config.yaml
num_hidden_layers: 25
hidden_size: 256
num_attention_heads: 12
num_key_value_heads: 12
head_dim: 32
intermediate_size: 1024
vocab_size: 8192
hidden_act: "gelu"
norm: "rmsnorm"
norm_place: "pre"
norm_eps: 1e-06
positions: "alibi"
qk_norm: false
attn_scale: 0.177
bias: "all"
tie_word_embeddings: true
parallel_block: false
init: "normal"
init_std_qkv: 0.0219
init_std_o: 0.00309
init_std_up: 0.0219
init_std_down: 0.00309
init_out_by_depth: true
optimizer: "adamw"
learning_rate: 0.00171
beta1: 0.95
beta2: 0.99
weight_decay: 0.14
lr_head: 0.00515
max_grad_norm: 0.5
warmup_steps: 239
schedule: "wsd"
decay_fraction: 0.563
decay_shape: "sqrt"
final_lr_fraction: 0.0
batch_tokens: [65536, 131072, 262144]
max_seq_len: 128
doc_mask: false
train_tokens: 631700000
max_steps: 4476
dataset: "wikipedia_en"
Each number is 500 + 50 x the weight over the matrix's rms, rounded and kept within 0 to 999. Layers, rows and columns count from 0. Numbers have three digits each.

# layer 9 attention output (transposed), 384x256, rms 0.0493, rows 228-287, columns 0-63
484478498437529492475560509511536479490508528470491499419510556376580581528491520478449532456474489375530530438484434537471580577464444424453515458499417450502488529524462491507493512501578507
482493487512501568525536613538364482482471487455538457547484457516514449512424447475463541541473495540414452495448531554560412456552457510471472451455498496505484527443528530427517493478514601
502483516505502494487456472518488471535431574437535510484518524498592410475512490460446544464563475477492498517407459508470609518447539491455565492470544481566594471435536538462492448467534484
498541500530443520555506473557531506444479453408481498528458565568522562515457516492474413533590480391515423463576505487472463522461547594470514501541501563524507577544528493447513551553441501
571550580557523348491485563513500471554513452435484414599543477534506500471499525493472499494486544476547550468516513492498523482487478549538525470509523515564481544460463485488488488490414510
566515551481504461530512581544369450516544450460512530605487468454535521494470536536482516586466595422479527472472480399550478453485514564548451489518571486415488514570464442450491481457499568
420495521454525492451394532523500485473437632546438502455487483536539491440485507534477560525539461469549535527504431430453616472471574474481550531509532428487537437448484465495448505536503497
463571492441473507474476519489546494505464530472509520418553465503526512504523503483477471521494484477528490410480504502530459548509530527517486475498442487456502504489498472521507422553395539
537542548572487537480497537580484512485459547442477547533520553546479477430494541394524486494435480425494536524505432600498472535505508507421475545501518482481561523432489468475495416502475415
550505482474465547580573492512555555566463430518506489430541517479446499578581452529574503463441474472462550544455506511561417479509472479466489562510484530490560519534524521532483491483473465
400502514414492504525448493400513438495478544524500516450519503489524547376462518454423510530410460505482521441452464464478505598473510500470504480520475424467524421435482478523514487536456463
491472497451435483547498570501495423452454500483412451632540481540489502486386472453515519588505392500451456541550563441476391483569480649544430480512496488580477465503526496463569505540443461
462492498440436523413466502462559512446491513427493520473412436548461407452513510481549598554513444490466389495439525445556595517423552503554445579507558504394531462437560502549450463631499468
530493490526535451528485472491487486537511503432459516540504586473514494388537547509465498461542479500600588475477449577560579462405551474485563534479550391461490526485510543485507521478513424
445508451497553478486495493501542584579421587551515474462513559564482447514505509461533509445459459570519455551513466467436498517452486491457537555422442462432578524494527480604500505500506462
472503456439507450478516476500572482510459492524530475539494555504485505538475612563552492525447516523549488474541457451518470455447538450481454508546509500420549573640481446586565481471507478
469460521398500581511506459453599491498501552511545558495479508530435530523495518407530470426490514476448513540467477533432508637441461433431467445528450503522571475517485412532496499537534457
493454476487493498432550484583538597492408546494542500485483541486508479485520441479526499443502493503515434587502494538436549501489541522546496582481491536532583506477526479488542503468567435
517493519552472545464408557541453468499497478549445376546503474543502524400503500450485476542502519524531524517568484516510498560598490595552515488473505481513473399452547480477501524550446457
546528547518470479435520473372509478483477536431433511470569471441541427463534513474468545492452458469510505429391470502551544503455560503514543500495499485505502416432461579473481481512486475
471589501558555457535526485520457567469560512524501435482502445468495544391503487511567438554460520563443537475542523542535441519519483509562491487490503542455457518497434525577537535543489473
452514425421539437447471535584543539519485520578548436512494526509507466450543566533540507569499555486579435513560556468495501500523533535592492547522476495435522506578483487567556447544564506
560446532503466530518506455442592595503529485458492474458534454426538543596525521509490519508535533475518547520485504516526629526522456412423539516532436466552552493534485409502456477418488581
537453536518495474466546433429523468422469489597460481531468486504424534491534460564462516441514479495577509514556516443505470417476484466560469428500469431609363497449452546456462556465484545
457507477532510537471500538491483449443458489442476433528522452573537429477413525464479504472480523531440409485490462511466428499514537542510482480451496563465520521415612544488511506548435447
554411561528448578506537439478507495502554468433530564472542500484456481489539492537510544530477572476510516525503496434545499477483485466465490444508541516553506528511484500477382462466516524
517499472492499487501533510515539523494504409549556490474435486377534615546523496577407512548503555492486478480545515555560511526488545501543528506527426549439432527499513506535550527551483630
490508512598626376534470488470505545580547502586475461495511448536490493501539533516511474485484520463459569546543439473448501500558456512485540470438547475478461486508447502546565582450543479
529535493503441445531466464417459493496497497454533506506444382541482586543475509472498550427494497464553536529490464498519407540461557494470516504488481538444484506467491465494484438483556506
499499515433550434495484487446511558528483439515498449549395444565459513441483481458408558503508484519551559520512477539487400539508531428552544543529412489501536620452450469498507522360571462
523557525503590369537513526410479540504412434502417432624418528572459542393454437480455562495431506415536586485546502567480381493487552410544554483538456586561568678501482389518436563437609482
470491497426516453559514523559435300469482496493396504545568512435483532476414463539617515524520426467606594528489442455455542562280378495546525474543502414552486508519546477497533432505458572
424417494470498624477456539630533544527536496514538544468526488467502462516501501535539494561578487571509490522525508443505563549484504612554464578520553443480507414452489587445496441512492495
470497503532533558444481480579554633532471533490586524430428511561515442468565505481402511518506531621452490493539543521547524434638592570426449569514522517451486531467440537440421551408536497
522508487543441498486459544442462544447500511470523569435490509481497484535563494473484516522419499404444446493491526549506488512561521515433518465460516544464544499567533485539463527569544524
513460436490519441508494534496478513516481507481499529498494556457453530492469479414508576508487486517509481549522522523455491480478490408526517449508461507504514579547449479505532526491499568
587522468431556463530491419538551593605514445545494495486430443605450540455541432475411586493473448490525570477541491446509465524567552579524435540582480535493547551401443598473499509445550443
471444521468519543489484510529570503512482505501422399537535520492496467443483468553505522581563390514461563512464430466552507499435367530575573498484487402477440463408524559518518442522446463
521535574452428471489509443400500443548513497586514476465462430448516538536488579505546517424475492477573569506487493561569490506510465508557507443525479480528507524587515496542553526500500513
433475598528437542445449514483535426425484464499489482461584442470504480584506490491588444539523550542434499479465525515487529427477436473472508512437547469485437471531438521528499536458476487
556519451526516531468536404630490674527558450469571517409369504554485428503622458472383493481503529504479459533515496455522491517610560577487432600494494524438476455443488531491443543517558489
493533503567452571467557448585531516491584488490572529410469507494497446515570551494452450470511550544414409502499522490561623484546529595402457487437556509426495440503530533435520555524532484
491505429552491523460530541468492585503540563491500461468463519471486532491519543479498546537523449407481457509580524545483498483479467452491564527510458478539511505480589502452477512515490504
515549487538565413513519473485513634537435450513440502533374484548423514415517425469384547457446468496478581511537462543512416474578587490517520503553466635506598633464468440470497572464603473
552470501487420438528492547474415422347558447327404497438611552445444523569469475501647454554450454409506440511453545572470531408444413490371519392457526530459492526638615434523563482521428587
532514518528529509477443483489512553501508483559486520513446447442511547474476566589497471553481491468536461518443465467476488481499549516484519642516471471501536517465513466477512443347492420
470537459478540426479482434482548572513471459509442553514412501480459576486499443467436602483448510492481538504507511540499419475588582477526527480529477631549621634524473420526519540499537537
461477471485554447547486542494416380480472518490426452575570567487494502411383487542569519524489427469601481521537483470444484484362398458513526448554465454569494551477581440471526424448433571
490487492487572533560494481576484552482449540531468486464511536460500534480480460489454565533501417555537590473556528428537562456500435490511496527507573454522514506383527512497537465464499508
553537475519440503541505496518495500492482537556512513481490489499476508480507499453468521515525548504482455465589566485489541485504531425497491513414529491574547484509500482468457545550491510
484447444493550571535505582547502524588498490528560520483509513465476492443448488498497521547544489556477525496554542456465531569494458518562499537517522515484534507411432511530477439551515484
524568499543543551488581443488504480549505496621501497473530543546493449461522492513440579482496507484510516431510527493529543534542500549512474437440509536590542578500498573519484599527473459
543483543508539522482548599439497416443492510465472456557603538500486411404466445546526460585449442504478487503473503525499464464431370488522540450477476521469430458513565505505501474600459512
473512538469479508486473485520525516470487457529483539440464473454531434499444500534498512517511461497546494486479516454541599464543433581586467491494580428435483453505515485505535476479512548
498485477491564472508519530531437568436483520409393459531529496519447471381484518582476449588459407421510510519521512526495419462505412519509558448524512508451506544507585450466484404421482506
479476578508406607462512469547565467500549512514581531467520449464536495561526589535522470504531533514448431490452498452547547514490533578518491522451582465450478321502494573481477503577500503
530460451521428570534499517555515470514551533494519528405550476386498498587498510491566494493538504498498445490465554482525589499511483588492450478467523464447500389548530548534505484650492571
547565502511507503496513438550501608509494585506518533517416492534517478479576501496393494492439508503490476451485521500515494450577586523456475547571466492543565519473531527472459573503501441
471508474449450427496517491438376396460526460381414491514558568494473481580507506488545517555519468429487508563499474557462450487394423439432505431482484497469478585567599440482538492476440571
524470483496484591507511510607531533561559534560547530426518509442512428558520494530555489544557520512462409538454512482489585510440447599515441545476529473480439465522520549532482490545494520
# layer 9 attention value, 384x256, rms 0.0462, rows 229-287, columns 0-63
579478502455371416497475503536531546497490497509521510514519467457512531421512528463580514482454502488604466454550432392517587461501490496549549421566504481502411548487533553477552491519502510
527470445520544451500515517405528514562480428515505456511483493533435504518502604596487504493354422477521458471554512541524473505489475531513452518568489475536445541507559526517425506471450493
509491537538473511527494524463537523495539619475494539494551503562481527508534548500488587504414484505415481494478452482571440505533461463541500422474539549466434464484455440515484434437551504
436521456582543516512429505469510585440486502529560510547508558503541452427487490475501446453439532541510471427427446518465526484480593483454446453528497430430543484559505504523534470479573531
461537510503444552535535528518525426371486614520528487468515512548493446501527491463564483464453494513517582486468511520460426472409434452529527525485494500386529441475563494546472507523575541
565508504556533501518511480446501457536467448482544439544492573561443525550493543510480488436432527474475501513548536551582507545472484490502499516530485471549412525498527524523477593543436465
496464469624537467491533510483540485481521456518566458546484486536489506554488529503452445492443456510520511568454498472505562485495482540495424487529518503468459526510533508464520453515500484
472507490466497493507452487421500518486499574501497431472495519571457492425460488599560476491491495549519451476541521397523480460499542517452525436517496531514443444539468560421462556519509517
400602505486566502486465508549497483495443581485476520439504544466442510413499532478437516519515481492516529484512484435539547543512527496489584535467471545438525541458582504448554585496597506
480432513550533480468525506551529497477488443505504464476510498580484438604530519574551463474579520491472478594509562577506480548497503536539458526439435500531510548481509520544457519562468503
495495511463407521529505519566503504531530466525537528439511501416541484493534487533577510466492617437501482528546463518506421460493535421521546460532470547556496454502465483533505486415608471
545535456470554455505494507475500505552532461524462544557489544393542530563475569519495462466453526476506523525562431515456471467565490544465493572487506650594478500484515446522500460530481482
487503552491564493467506526470515564529514543486469497512396596583498466588471491479378493465472502543443460475513578419472518562555512463498471491478423519447470481568559520524477492518386517
559475561511495462474491459482487470493500457504487454534480421484451471512519479503564540538438422474445569498522504500604498535528516508508481542536510552591425504482475555360538552494497530
433509642438392514487534481512465442448474524480491493476444408553481466476501447473516544505535443537396622494488516510503525555509499505510536541433546452489498491426452575493517519506508465
442497447518496523483492482608490481510452488520446482427474446522546423482528534548516587511532398515538425536520419577542388456546532535474499567416505541487491547424498558503504486498520515
534573478483490541521483493462530474576487491513476525493511547426447390449501478479470587522477441454470548490511589389486444514545463493496604479520505573581429490486504447497452541503469520
490483502505491529501456501533461458476544516544507484528512502495527464471427451506435474522529576510443431478492508528459463465449554463510500418527441526526494553481446466529468535496528484
545445429515457485503528506501516550544486437467485517489493536477457571530517549512521444491471531478480461514557480607419494508532566519475530585516478474498545521532530490526522496534495500
471501451488396527455495487527496428512494481505471495544576594503497478488457442475470462483634551530488529553477544543435536471479524523440515464568530545472542464523508435507549466442542528
511509472518504519514536503447499405557442562481498521562487479497551487517458430485448499501505436477420644473469517422519504516458469461516495491514525519540389516462488466445477559539442453
464480491460532409524483512431474490388512547507521569553476515530517628463511505477511529476511464474513512473445539409507458530575568549529404476527498412511427505437487565435430528511423518
479519497499486471498514503466437622539547378477503500488528536512592462526523542494484487520560550491491417467544561539512585472564544519477515506460504435533580447528477459497599358600511455
579538548500470516541505489502501578569564570506519539499474440487501553455534555554620507518464465472503428456533356537533523494560483508513600426458460492524459533533478487528578501481510470
466562432444570452512495504491500562456469567527503514456505516519521491494531552451440510506446504486500515547541539494457485479466529513445474545429545466416481470463523455504518512588573479
542529516561497513483518508463531478451483510511469515528517454549501531517535515418514467552582466492580629477491564406458584463509499510501408489445508545557558473538534488528532455550498416
523436523477551567497473497494480483474501573503482474483550556540515487532518483519518525509509455547540435486449510614539505462467500500481430537592466469502537458542476431429502539513546457
489490512402461466488509534552535545511471467533516485477601509462581457503467482583485520517551444465497470454540595474483472441515497547538498512445614470559540571540514469478514520457506458
457491475527518415428500526486485530568469389521467572454557510535589518450509488675490487541520496458566504503487534484412551441489495560510505557581507498494492522627575450467511443517431421
496472466447570490382551485534467517670484429482504556472482532505613472471513543574499484537538421525594479528484534537421514473510423514503415485589500545413497572575606480447524536517450476
534444489579456512464475483500525456570511454523550474506526519514540343499453453622426561515489497441569471438513454524507416508517508489519474479462496511463548555493505491473481561529469453
514481499486437519552479501390503444406503622504492494507513519496462484442512478474427517435448447501459491452472395446467453497505566445458540468466512460479541413486509539513470435503570522
469463550492429450517494508476446461431545512497473451527504537474443596502520555469570472460502488474439503581458514453503489503563455507519526501504492501501466398522484477559573445505516479
512511512458483494538534502513488482474491552530507493485449573431480517533470508388482534462463504504466532514447567508527415499474464487489492501509553503559471483490478522533467485473502515
488463526451444489501519491553477536511545465513486493483492482488531442526481434526566488517446609499530500483360508530474474479534481549557489570471510532517543458489471465553552560588524433
471521508490467461482495526486451546467450508472545525484440570482596470490504490556415368528638593502515462521434455513474461454620542502530466515538491466488555513570560433491476493520550492
486568484512520472505496480401536490453503482500529550513575503516524477434462532550519439505499586492595498437526452511485580548481631444531474514539519570509612580529586551401504513489607515
489442450565506450523474533629470427471446392509504513536571484541506474532433487579475520514628468502525469456497566501452553461389547523519539564499556411561504487464453465527444483555460462
544554424520478512514481487428490572549532504509412512467562551550470378394479528570449545474492455517555497483560411571460478521429589536508553441583543583541614511465589547547544430550469541
479520525440401522484491509454514524422526612462538443553438546469476641475519426373476470499516516479364494488406540504566506471529508448516502446461443499540539453530456516470506436513585524
490495502500420537527500510476504502441544543501544479540423463510457576555503473352495526455510513516463507541524466516534399455574431460480482505515490477571412519542369492610457467446495519
443503437501434596517526492503466464458505466488553581504568492468507447522479491442517527451485405491517490488544519474514573535509554475470468541396496511485483535489535517503459496478535560
482522499355474477440552488559458507511469453496515505497420604491622532461519516469495498529556536488594471533400550591421476455559489544478462514488505471414527535554526478505483497446465500
560556419486437548524524492527440417620482543537492492514443553417528394520496442469439618508463516499438510470535482521557382568529426427552440481516559599537457561480416421531449560554530500
479518502507581491483508507540516505522489446499526522472517478553512427522518502529532491508533410487462527441563519491450569516511549553486540457474459425451485497501555446504511401546467506
520528453450512468474532528562465517493472492470536524484421533515549398466512522483517408550563514497549461516388489590402509436550426552496434484526511473496484568519464558491496459491464491
518476499553450541521511500520521510574487511518522562474556461475502413541496453557555575516469518463490497485562499451514472542519492501528451523457549477460460499462497489513467596551508477
483411582433472475495515481595526458498529562494487532536449448518531534558550496579547467456431519489523493506483395485501478517574504532489516441466508570439401423491485515429507493554559497
452495544454496541476530497503469567514531466498516511481530479507562537542470506466511517517543436508497488520457470547484475474563492561479514467410513541499453509461485545533512500466491512
505464572371515506486515497540494493443514509478472575515493479518600489497562433505482480466466530483482450500414439465563523486538481479520496509494455457470430468468461514446519483548579479
450417492590516488500513525457443472422472474452513541518497498474506530510506574471561365484506485534518505553534500584511477505466471535482519597541432473421410446453471531513453459446519528
503490473464477602518533478523495521581545480528554577540497535421515577485433513514536569457504583480544447471584479511530533540490529452528466510568522554487496591465507439471535577483554487
497483519468494435527487480560488461493494521508513524526513486479529540533533512553442491456548447507460518510490407540410472464446537460475442507578520487508462426504441527506468459511468441
538530448450438539450499488555473407592511472491547572453484586391508458481485465508535553506480576447532487505487474476508550521581510535517425507562511523462460485539500464567515552549568491
492521502530533521574456502389512534415542583500482465542480516490435561459473532451476478460498417512457503495562468481465491508498539461474552510489483476556543520498469534483556433457535531
514536482438447516562466502489482502419493498490506502527490538479467473457502451443496478500544467509433518464476451468517415504447557412499493479453493523591497497440412536493473503530546511
456481480522517534468524478452461504512510478454504496512487559473443563539519536470535490485539482544434523526483514527508533493576505557470506496427464513527408484526423500488507491465443593
526495473590446533477511497501508512522477435522533537463497493407523451479437440555442630509395492465525479487584500521505444528535436504525487503531590528536475547521523474460432529482518502
509499523495426531513495526463475455379517519520471498530516503529439551463527457425476476460474532489478510481449496444546490519487551420519535477446435473564482456431448465470508464543552489
# layer 9 attention query, 384x256, rms 0.0757, rows 256-303, columns 0-63
505542478497511375542538533469486580540445425533511452479539481479439546495512416474450550487448475556472497542449530479425406467564484447496589491551541515585539502568470443531524522386488519
478583511474480359552596480455465519530506472462473522475525525537409557566464462464437520523487422512474580462506527564428396484513477386499585510515502498506485505510509464488470506431496562
482472463503487657434472556564530403483556548456487497499500484540487473511583565510525456410511502500500479421505478490579626479448532570486414487475481522517543460470435496519569481597509478
482443486517445639528499536577457438414577498472475484461529523577530439480603561528566469491492557504511447542402470464523643497446571639434403537511474516483504431444415553479553417602510499
501453452526494682441429494493495509408541540490485499513395562527497479476544630426446499485508557455504425460517548520540609513474460564494428543436489507479534507492547490481562607608479507
519518545523421595485494493556420448489504552450443491566483531514485491483554467486468508480478518534485470475469493477589541570370516582455420447498451556553532463496396488408531513523556544
465483510507454670496511548551516400417577548445493506515528547571478432515567537478602467403522590493516496487460418548543615520492585556465427495443525443511524410470396548506516386578493483
525541527516539352535541469418485565505420451501534529477495511453475514552445403417449545553512480549483527504518585569476366486529430411524632491532487453481487579533557488494524564464495511
496481477520426605485465486510443445447571579470452513488493557555569432460588549561491492494520551508530464506473495478566629536420493613414359446515471540433504486518498476446500495610535487
477448449512469718470465527554502488434523546489497478480431542535524507478551634477505479463509545471545452469583526481536649534490473614458445559469483520459521498498481494513608562635470505
539548481441552323501530474436506576532452438553535490490496476446472604536467452449437517519465465532525530495536557524466411501590472406583584494577523463523501535540517487539497541386502528
474476465513593510491480491495460476536536555550482554553480436353529496449483576483564607435534538526554448486565488461552494485584406508513514476458505528480477541571511490529561466572433488
476441550556486618478445494552499442498567507499532505483511518535561418501546485586585446515545572444495481529436425536569559518409543557442421485429492453404456465464522580440472430570526483
539532477455552450488554526459621527420440494511465473489515583494440563558437495419470470521506436534509539503543534527414472440609503423572607524559510491506503529488514459574489520470510546
505466486471497490508479489447444517535472550502462503441434518480417449432493510446447542554456493531498420470592560391548483498464468505449474528523441590526623533497507397449569631519531527
513511429561501653419450538571485427483603549465486514498494503539467462520607607551521472444489557511501449445460479486574614480476498559475389531521510531483554448555497499525577452580491432
510516565503432687489479505528504448453547546451484516510509582549534507508601456481512463489469577517439436502382485554551549585422551603433415490451430463545509427517412531398535513549582522
489458491520506634455508547569532520441510495503506517479467494506470450473552548404560532528493545481455393537420482517409521457626544523399524599470528448546528456531401469528574549599486456
497580430508557369526454438428497568519442474564547542458519497470559559522439489545425530546507506515494553514529569525461403492490398466477579439496511523442471590577672425521464581470500465
501512488496465675438501580521515470478621535446483512474475536589440499528600559466540457401500568526502444460502431498541621499471570555513451523447528496498554398499435526526549474550499519
511502472485491659451490515423539452419594560471445542499458548536488539455501535530566432456504498507541469447553495495571593576397457518477491545504432479473531490548504524469582569613479474
455503467511505619455511532418477533441477442514493483498495563488467436500527500406525544493419534542454418517446489526470447489480470491467575530419487521583589417577446419518572597499500515
552480583537462589427492520592532430466495559467486476548499468554523483480528439565499405507490505465484474477459476473556569539409555578496373511482411477527533459482359565453471478521497441
517532526499498369560531445484521593493412508515537497507481466463544546481429401462455516560491461500516501543508500509465403510571497463468557509546478441534489557482495519458481513444524530
497506493527456623457483564575506401474628556429466523470490474544486450505575610488540450427533529529508467453502442446568623493482553581461420524488500512481540431481398545506539401619479466
518529543457545389501522493444464640575421460522555505450438470488476545486500424457431519535474503546514463496547518499488382490519458448496600509516504451533574541559547477470548639442476522
486449512507561410509481411423494612539411443570543530515489493469554531471429417554468516539499488470529490542561548509460404535499410500526540499497483499461463573530601494449447554432540492
493539479463512393522480435467565574522365452551535475505483513447492546492431470512439533502468490487524542486602565506418414474572455457553558475546495534489503575496595458502479619400537498
503411563480484444530496495535485520536503415480538441390479478556487502526539471582577483534481458500433549524434509481492478474425554565475489499484467484508477440459538566428445446524483548
474453512527491686504490532595545419448563555483491510495498518545549448442544559568629457514502552472517453516485428501533612493432555581408412574465446491448539440468464547485519433605514470
463449481479527557459450471492416588531470488545546524421465472518529413466622459514498552514477602494489369504488499486579493499485508573477482483460485458475565445559524467449529589547562510
486487469502510692485465512485562478437600508504518535543519546544547555523538562536527417455543560454504524503486412559523591558457515557508424557469525487436449462486520625510485420537496489
509555437588498566527497417505396494425537394472502515569605527468552427575419505503407482505465581459574529492461554470524496518468499506498444498668459478510508513460414554529488508552453477
485518464426360512499528535528583428577508422510528509423497544550622478562505440542551490517577535405560462545501594476406556435525549508539417486531497583497399579540483456484381420467507459
542489527606470464567512491583518621507593431435600505526558406493598470478474486549595478528585438501529542511467559485491512474505477422342433517485503460483385558478504556478438384408488528
535521549512440565493532392562451400468461372464538556487493524539556446504450474465482518506606575438456478556396484461437557492453536497512418496534463535489511503422446521502407389484486445
515460461593424436558521495479557511520516528482496463435536388492495586584431494515573517569518478527429513468603475450464538532587486513346513469516583496519399506581567563459405465457497507
443467453446496510473416589475552503473490602564443472468509532508489647436476486480539475498421531523493555481605540448520507530521579481549529466445550521501394505527608444517485598558535533
465458492491485509482513534565559477484459559459454461516496479506439527486473473429474584481416539596510516385545462564472501559523492427458579526442508432543492463527534531475509571550521528
435513463486450499527470573515482538521534595529415446505488435525474520486506459504614460516418614483487554477477539465463473456490581451514500513460496491496412487456550487469426563459476501
591534496518620546536438446412352495449553529560436572564469567430396511459522584524445451487411530437447550503474452407561462485477507554533499459500518468453528430426518513578535549506491488
456475457432646560449481533486437525491483543554428570540474631514446499405563529503412469413433477522516481514495463480529429536418541625618511451557444514483580417541503481632607601528526537
553508502562499489573457482501559494475569514554534494462506464464537556471425474561642487540521576424512584560490600398492527422523531477432473418472572506466309571438496520521369442359521512
483456498522396499499552537560615536545482442430579461435508438488600484452487471487552530475588465535529463504564538547419533515510481438423505545439459482504378543517525529477423343455542452
585475499521573371562433494481504603487500574580507462518522473437487573432461568593646511548516466474493605526538540410580516455569496492476484451462542483443370559439527505488461522426434517
542416544412492516458539493513475440562508516506517528459449499549677424458509512545479436393640506465519456564570517512471453495491483518521410455491515573428492516536516590477497378407485440
504512559495631513495490484487394566447508483549472562565468566514451460447550540489459523426472488493473534519443430462546480528457499486567467474421514457491534394385411519513551490493521485
531492547433496513452530564519589470578415442500549463486486430504502461469541531474502623440577447562527473510503439559439561465568429472532541572456515504592454528536458535514523404488505436
# layer 9 attention key, 384x256, rms 0.0724, rows 256-302, columns 0-63
538507568442607508437514508474508586559506451488494465625388509448429478482370527486527549548455386432495427504506550649495425468491494491499543479519457501569534517536461496470486625460531485
554517580482629500394548525454478435517496495472506488623548434436484349502410480517539536578439391502498499530469452590592461587419446438460484455451484551536427579500550488572519550355494559
407474523531427582532495509513550517469567542557432577454537487550517523500607524562543532475504558538484499514478451444534525606465510511449481469497524492467501452530505462427473491576497458
480573507567378551510530487549503509486572606537492496492459515585549604518571550530594503413505636509508489515535558479494509507545527437452452462496500441388507485526544461470529556585540403
463365468496393551611488518558504466440543494600422563387517498529433602460665511567491453500561541498432510543375441456482491406543459657385506577398564521459523461449499520431547464540489509
428441565557429562530497515469564617474598543580530523430499444515488540476523489525542552451494529538485438540526490450517516568522524479425474419506461451461492526513520489425554448548520490
415507520535381555540573474510543526464577607532479575500596436581562554499594515510543558485537558548511495530529467441521546564467515386485443499491455475441472505524514475457506486589495424
582453533430597406505510509503440504551458417431487458585515461441486497486408490500422541534461348502496523548484509547494455477457471551482526533516512566535461513494490541550523484357478564
468540474584402612489468487518551462493580473549505523337484495576538591493620497530495495423534579504493514431569549505526560506549530533421476407406607462425422473508559508483543473609508465
466374485499306542546469516538510491418531499579456554401498537556484587484680530566474454455564569484481496469446430490480527512566503594406500539483559417428562469479520492425512471551496426
528468520397640445484490494512498574518411388457514493570477515499486421503375501459436471562466348507528509493504510576500439467522451561535572574514465582546501532497483541505498522429459561
421416549443457540569476503465434426400494410567418495452508544502460533438599490483453522497570516502431465505451430490439549503402566511586572534418593478537477431544464545445438447448548606
601622442621484489477537436547464409527498593455507510465479552528572620547522498497504475436504610460507556537609534401510560479498562446608429487499551528444420514501483456542472456491546466
514430510425565543523500547489539527471484447452444495586509436498560415455496547538567515526503377493512520484438454525522456589489461472486464574491439530560471530463548531553502501435507524
471431460476468572559447527423541532471600499549467554457522430497454472369510516516488518442469502518508471457399389544512488547588508647326516442438566523527573487479517525432512559522434544
404503536570462617529523482557538511463566532585357594448597487607546559481652530550555544460525568521483466532478449473525585592444541528494499479439590496459453414524492501417495522606517467
479509556591431527541527499464533578477556576540546485454468465547491566467536537537588542456477542540505499587529600386507511505466530447426481447496463423398479489511526508446592434548548489
536579519462388505571608502463469540458497582552412449571426521573484588440617561512499533454534622433538472656356487471535469422459555443468515548506487549461567507500480489492522538400580475
596497495451574459460458479540452388545451383485453479491465539466485469510434462490356472549473383430493556439532461579504505490474511588506532465477613541534420504494505563516516489465520542
404453505526447589547534507512533546462590582551410565477602464562501532485608528524584538482493558544499480536468458441519497558469497494454471487484481488444494467514522478480469491601515438
431394536514426505554473527517513513419523505556421546458575451552521478441613544563532491448528538548517503450471437443484594575487532529453428492460532452453475437494512545432502461549505481
461424547507470516551547519471532514512590529500394525539485470523442579468565515530522590496505506480452405516440442507506523543469536545383464485432524499541504435515477532468489542520536506
434505506563526557519485526522548585451539545600552503436491474566519563521537557506579521428494633544582521521549576433472631490464495467460489480546425396390524439476516521471580409512517394
577526482451551420472498518483442527536415448434622424545457513438476476509412491470427479523473447449534531488519567527476449407514489478501556516558458512513527566465489513554533464422455506
403485532539430588529513507518527520462584588592401572472580471577520548480616512531578538454532583535515491520468456451553521613440531500492471467470530483445500468538517500432471508574515432
548479475467570471536498523480467550554438435482559523622466502481439447463417510490405506509463433491534477519495453579475445433504483583450565542526504577522540507485457521529499509426476530
584512479459553406478447481497477440525424412422560433516434559465485486590429462465423457540511442487476538463546540558455463412558491557570534526491539502552493501467462529534511483445488552
563515460419542475467441490494486496498432407422540469488467536467501448518414463471418435533469398486508521452506518537476422436568444565516538504523485560556556556464494510526503485488440553
584604456529542459447482484538440527549458549436577492531485569479543479521380492459495409527461539494546482497543568564489457432565437467533498449577492531494507542506466425539461511439534484
493583438571351510532534496526506455457542638502504529449574494595585553514627555536528471431539693450573530474550483405512584562481564429508445461506517427417508477481534467497499461555523388
523515508534443545588502460448521519508523474516517543502459573544455595491500542514415534446501480530486480483518482566430443422564503597407579486471585582486533437525482490395510532552516531
454474472599408463477492463600545455476394503466495492457479606550509555594535491526571436482536555479490529502529527406416534517515523466625423534472483405444463473488496478511506475617500444
626498531530461530494514519546487473608481443512523393475452565492475427586523497392324520469519531423461597548566498348509555476571507501517481486486558489518522490438490520605493505510456566
581519463489560538433592545553484464502491488504543391381506506522441567555510537496455480563500493442467542566529630544514514434482517545553573491530519490501479494458482511558461517548506533
600485481509464484491507462619515633501452483405585451483458470499553459550450550501455528513601482517541543459547508438428547508594494523549484497478564549481576531441564500610478334503465565
569532476500472527479466499576434433578456473505489399414448487531389453509563514521391490517542578406441626469514550487508518464509571460531560470474574509497534510457491500582434470543496542
515522455552525536441557504515561465471622518380530532447421456584498520484483532475611329472530473541461456528481525561437525475598441580488455504548478534454566521567564530515459483390523542
453555503480503503482522546419559472483576507568503619544517511492562600450497505469616464484421468514508370548480507542519448483447503511503496486521413449538467516479487480378527486492471483
438504520470477461521478426391522539528558491543452619546488541481511480420526496547603522448507538513518462464505360548495456508473532502468459488486462509466531461532513503351523466493518475
450490541473538484508512493432529524460545515533501549510532551488476561539541524466571521536433514511517466529500472552465441495411519461550532537542465475527499466502465503396487456462525515
557550499571495553570410556521460408441547468469514457566504435509492433524500497456469467469490500457488523493513495370526515543598532407551562469509513423528503589434427535563450499489526523
539488564536475493555423575485481477467549483585545509597596504439477524472457400451456595476446438527506438469537481460603469575412523437468522492495462432537352537465485534369585557501527485
583547481526465543433518512608481469483496511470562435479450421547531515564514565502500406525529497504514550510503628469473502482542566496629532487503530463531536555444530523618465431493471506
535546477449464433476506474480547670506451487469547514467519520477530462412470520546531501524569536552490443452464463541493540494490485570498483484526469567510551478480610496406499421534520493
517538447524460556484487559563485471467498551454526472524478386514600556554466582481518404466497464534555432527480587452462501467621489515555496536535541487529523582451507480602441468479484516
488473532421435454548453516575541529536451556518540451567519545443443577542441506483395505532498454530401424455494583482466499548455500449620506475513496492543469541419620566510430573509549519
489571514545412487567411506510449528475440506511516478562500495471540480506468472519455560495510548445514497475505492430532506541499570408518513455421519499570479560434459509518491476504525491